Weights of a small GPT-style language model, trained from scratch on English Wikipedia.
Architecture: RMSNorm before each block, rotary positions, no biases in attention or MLP, untied embeddings.
Each number is 128 + 32 x the weight over its row's rms, rounded and kept within 0 to 255. Layers, rows and columns count from 0. Numbers have three digits each. The size before them is the row's rms in percent of the matrix's.

# gate: layer 7 MLP gate, 192x64, rms 0.208, rows 166-191, columns 0-63
# up: layer 7 MLP up, 192x64, rms 0.195, rows 166-191, columns 0-63
# down: layer 7 MLP down (transposed), 192x64, rms 0.188, rows 166-191, columns 0-63
gate166 117:109077127169113155158140175128160088115126100118075156083100102187163148181104136156114115143158123134136079145120083145075071078171168113199174108123122125137113095092124095119133155148185083
up166 118:154091209129110142109086141130101127113066153147166036144129123102146113150087085149092126117111154070143121129090164127095065109127178121125143135152099155088157156158103061073135099112130139
down166 122:069164097138087058073118126125105179131157114105131172108125134170156133138154180153184152124151077134120114030139114150144127123142092099122118094140138123181079095135136180171123177157127121
gate167 115:110132094125177163102121058098132155120157116127115096154162100112081153108119165075117085148127127155109118146078167103099157069141121210199123116128091104130081099082158110129109112136065166
up167 117:139134121159155166113121145174144198144118093106118130147197067121140103143135078092110130158110087153157100138117134139072059102174103126154160088139106166162109218106119095166176134141142110
down167 116:112111123106168154151155042101141151123091138145135158130140112155055196118135149110113088124137146147065149224122115077134145140124170128148118136083065117075082149131091136139125110137155165
gate168 063:097149132069119135132197104116092127108165083135131119145124096029075113109129102138112159170148138125157082111162097080154175109097125176152151193112179116156119164122146188155136099127103132
up168 068:121081138117169118160171157120152050146069132206106130168159140127162130127164144142138121083139128103100191173107161084205175123119140094150138124155143082120107133164118110174139128128141070
down168 073:151098093127157134079140133130182103162097133139170102108081149185120149120131147161124119113157121174147168151070147114160173142094120091077144097138134125127098118061158057136071130066120059
gate169 096:080079113146086122081151157173135102140146083125138108122080195126136101156120189125177155113122154071126073130154145113079114071119146181122144148106063117115134141212130143109144153147154154
up169 103:089137130148113155099109136101158066119123132172130181144096190098150076182042140122134172133124130094135154129112087084088135161129171147099160142111134068061096163134146159090102122146096099
down169 105:103131096109113123159101106171149182118152093133122129118058138184148198073127153111193094124203113162169080186101160149139152101138099144116120130157114179123128130144068176131165137117130131
gate170 099:149088119115099163138154123158059135136147062056095159069172098157113134117140099099113133146174140078155121100124168165092071143122162139149127139161122115132114109135063110068140107105200148
up170 103:131119092058127168084144132083158150161183176114125129095124140115147153128115082187160178127139143124135155144190155146060110132146156140113173115175127140145140031192154099109113120110123124
down170 100:121169066167131103090125106071173112137056165136196100158152141109118144128128093124078123145111141164128050186192094124137154141112116118118177102129122158181129142164136142164120164104083134
gate171 135:114101134118131091152200175128174142171120132094104177161114162114110098098130197145082179142149138180109176135114114074124123100140136156135146141154076157105124172168127090194065138147138087
up171 129:125130137132099141084113103140085134090130154098172076075100126152163211182093101162164110144138127090170088110101129171106162163137195106139106113106190141124104098080126170111082171115127156
down171 111:129174141165137140116121119123059133120144178111170122110129126124156165170113129148146074147139091117145085017099122123138120142162148119098128067070166116124072091133126115092130153058092171
gate172 102:108141046123121147100143125141189184156120130125094078116183124159133075163145124167070052140100140103179143157179131161109154154143132115076120156139164190099136117125122159117141167128148172
up172 103:181121118190150150161078122151138158082107155111172132140119169099143186047129107137187162142107188142091152112118148150122147132101116135125167130118114080174106167160107149163128133100066065
down172 101:129131093093095151140158127143088115138102137135089147141121108172111096197142153159059077149086114077161136086169101120148144178135080133055100113133114135059055138140134106172114101104160112
gate173 106:115099117153132129148161162108184098187123094065058169084130142144114118124106133180070145088169147133112154122121129140162132058133145172143151133156091070118102120163194112134122136121184080
up173 098:148111113127095094165152175172125182068137180183200117165139110101133137172136177111116161138107119107139154108144104124103126095149143059109097179126127190112110150063083125129180124141092108
down173 101:147138178151078108121129136103150102162121108061087194106128117176098085124094156168143137106151143120108127061057105146088108126176144143162139149121087131097111143165160176136097127180195098
gate174 086:104201132124129103134149107123215066127165104095138153108171123076159144091090145143082141174075139130073132121134078128147165112153179161133094174088125071101150156108085118114142146144119136
up174 085:107139101166136213149088105095129130151117182163145167106099132129158080149084105121120130156065165150096127164116119134136140118134149159168119040166065138140161136211150113087144134146148136
down174 091:093135096151140142146100085135091163145118151164165119173084128115136124084178133147059164128157179094130137199132158138132147140157162125114115063151097157188131103102202143141089064098107122
gate175 097:117127099147141110155111117151110133137195141070130097125066086099064156056142195116155119125097128137139101103142125097151082170102093139157084193141166152149125126103194164152172093109143123
up175 095:165106074129180181111117139078162077115075087127126191181149161124126071155080129159109108131173118160148179125124096133115143137159129162171163159163120101114132167133138093119063190148130131
down175 096:131117131151137128135132139131165074162148130139153110147125174075173124120095100187186139140167152144152107059092156110126178113098087162124157143237086128125090073137132134079120122084129108
gate176 123:164072157091094044073148164104100103132084112100103132173177169150116104184146167188109120150173158120171095119076177139105126106127163151137124148151161134119107094128176158129138121165127098
up176 120:146072099125116117123112144160125093195133162092164200143197192144123075142147155168153094111134146074153144112091147128121192154122183127113149165124187171129187121128157126115123110140095122
down176 103:128079103122113146151105083077129144117131106175124130088123106121093157154092139093096102114139152089137168255141127085165106137125141137164131108096118102131120180147124104077123171078119164
gate177 080:091219128111153135166041133143098144144139074067100171073169152104176112131110169132119139126118140105159089098118139111079157157098109127083147101106107127145070130109111088151175119138134166
up177 091:147165114189135099175132126149100107147108099123120069027144137163097114127121084108145086095116162090128097126146127123130091119114132102193157149105125083106145132120114129087143163064202186
down177 087:139074044132094112094163102114118061098121135179080082146119145159100168128170140112095088103106140151128118133148183168175120125138151095171120106172128124101174155130167123121150096083191162
gate178 081:110173250119101095147183085107087140117104155063129102090145125102119147173111142135175153138132131062135084103111129148138107158148114082144101145049138142135112150118106120135103114154105098
up178 103:135086124106144105160128171142177159116164134081062130122134169107171125172076084159095153151162135123135162149078188079112179125104109150116112184114176082098171072115106127075110135124135155
down178 099:161109094140117178061107140132129085164037080128145110172113136096130128189126088145148144176104078145071114110145166139083128136170120119117154116175118118080057121158105098126141123145085101
gate179 114:112163143125130093153152144150079163113103091079114121097111161099084146114190157133120089132134120105054134146160106142176094113129044068136122110128106066160071159145110113094189095156124120
up179 107:056084149114162156156108146081133090122105130105112174131098119136179118114105109080143153169095091141109196138110113128180094159127151060084139116125152144073128112135186104106107154158074067
down179 113:124155074104121105149146139140136126097131139097114155126182152068191122142151076124151152118191140138153065186122163137067158135127178123112041161123141127103176174123096165164162111102120143
gate180 108:143123067119151117100141136186158138136123074177120094079132125179140074178103108159123088121163119089125135138086131093152138108136090188158122148057121109148097178130157061099171127159172160
up180 100:113136098126090162167120140061106171188104174124082138159113089054081130085141138053085164110120094158137119178134119144162090131125102103109139131185155161113184160103114168114120132127125093
down180 104:091128170094121095143139099163113090106142121156168133107167172129181131120129118187161106144136110102138125000111158165101173127131160140115090142086068131164116089167165103150155134125108150
gate181 079:109094116140131101122121179124129052097131101201185138107103148195101153170129157167067116131147082103169146163144137170158114152195118083123147114122097157114075151074144149170138122148145118
up181 087:133093042133099068135174187138159068130141121162158163123128166187139142124130202164126110149122077170162157121137139151168091151171139109086136104127084141132084142108167127188134143132126111
down181 087:134153126103180199100112121151152154136118108108100122102164087091170137105113117094093111199169163156117078208129151137079138159090171101136129091146121089194138098098122109090167113106091109
gate182 125:084172141127096184156159055143155157143161168130047127129121173087105148109154166179113115195149123120105119150066126105096202122126093142109086141123144111114135135071113132114112111119183134
up182 114:083135076106141171170113143120142083163110084142123152157128117152125162095107077113117093118108192085083173139093127139110126111178108107128074089154076114171148130151047073140106086146099159
down182 122:170108130088136098148148110122140184131157095104118120133144112113113094060150139173164121082162145141160133126152127063149167178177143184202151178181129121134094123066154164109100082164123139
gate183 113:100105130132108165072155141163087112142171080086093115080169094119148169138101134119160117091118082119156151115124147178138133109093134123129126248098115120117068159117125118055110163148140101
up183 131:093123167079155075141137134138153147113116134117134145176166071114152127099142167111093177132106134141097104025050089141120190125173170123136100130138128101076180151112129138147139134176133098
down183 120:119145145120098135051140126169129120118165102135155146087202127135128174140125089128154102096116095090135171154135132153157139098106108138102134255058126114146075147138073118114122137144131104
gate184 127:104095077115092147193165144169157115179191114175098102127109150127131097100135103174104154125164145146101154178112107116118083066154122077165103148156136150158143139156122104143161109159183052
up184 107:176119139129139153094085132135150152109082114141118064092034119134080102101103134155123098139064120090139123134082123093176173128101098168079142119099135119095132101163145093128112208119167090
down184 108:071112121120104140158137095110130087128165136127142118160150136123126156127109114090092130110145161110092137046191125186094101146176150067186131118138087133122077116117129128070162080197077160
gate185 116:088126116125165082136161114103175153103164149090156140109120158097090116137190150121078177134116152069144133138095125109099171083187099210131137142160082097156148157127137156150102068185111144
up185 109:114160122162125197154116147132127052140141150109107142129163140120209132099114162077120132143147091145164204112091198110129186103124171190124158117137129130124169117116112100130065119132091091
down185 111:075104095103194121112152156124159125162140145088159124066120140164144138108104168109133171116127130057151163183082157106110145094132181143115119080167146118140190163109095143133062075146089136
gate186 096:144113093121154198142186139129114126175132119091140158078130156167131056133198143136091162137144157180131147128144105137171177108194190093155105138157128153086124103151117169139168095136173116
up186 088:100128142134112077186124128151152172131168165138099127186083106089118165109051098131144123156095114126175119116092151093059085088099095168110111143128094083151118164089165071120104177111114116
down186 094:135087090154069097156187161104148156121138142122075084142105134107124133114118162118098128103105148132135129068091135119114148142170095185148091144161124122141085167089124139192082069217108092
gate187 102:106130184135103108107103089161092092170053161150119116195105116154119149109183129096139205132127195119155094145153197114147063126153100134162130141117143159126101128113132085186133100117139138
up187 106:153107091158068060149150164150146078143076090114109105047106124184150136123129198137178101129109098123082107156135132180125077098108101159130110065092134124133106110130099113113138073116126127
down187 108:121121113164125151152142102123125118108149096153145104097199071073176132150100105132115104152078132112067154104076149148162160098092133120097063037155127131156160181142101188147131157117113116
gate188 077:145145124127077139119105112154162160094107054095076093162099091095162103096136148106076113111146142154168166131149093089151164121170156170069055084109195158120152149139120131147097119106095102
up188 076:113120161094186059155145145097100086178176180173157168127136169153073122129142107146164155125095118129098092126128146194132099137104118114176167218157101080121115133120155136125153142161159126
down188 077:125082102146149140152146122106161124179149164137119130111080106134105126153108174141130120117137117108174125000095138106168125087125107132206126147158134090094134166092147145092198124166121096
gate189 100:083199169125087121153134129123174121164162090132101161179177152135094123111115202065076159148134149116073166134104133086106135129109077126127111121109058124154137146127157109130186147149178122
up189 108:109123147161088175131091118104098112155185120146103108076105053123159223163087128078140074129086118075130121168121122129111159131129098120180104130104121107178099106119155099083135172101119155
down189 108:147153120118154137112126098123083125107137176124168090099108121158130151143147093203162040112145128155207098139165133163157120116176130122105088093133131122104091098128128127096116090113023159
gate190 059:147119137095165124101063135126230109101128128148150207111120202142124123096062165161140112088104131134134153101107109141101155131123050135139169204129140132132105122137113101118148150090106125
up190 060:157169133157152068129123101102102144143117184104120073064175168136086116097140147133086100096157179059126050134130155157148102113156127106117135087090109065116135097196129116113130105131134101
down190 061:122082089194122161128129179133021142131112104109143136122093107102152128134140091097138142129116087069166102181138170168139146149133135137102039146108157101128152131101106142119168084104176154
gate191 091:164172210129125082119106107125111108060160176083140140125113165057107160133161100149146180151120120128119166180066097110148100108156105092099165143132120089116129171102142154132192093141116102
up191 105:145168159153119054164178165142138106127114175120112151138107161077126131137157115159155159111083152090132137129073130101172070087186106076148144123100163107161064163121103118152181155140105076
down191 101:106143085132175117081127154139162138108159135112160139181163079106106135166151145133141147123139170182160114252134138128099146150083139136126111164130197095128142124140121129118121160057124189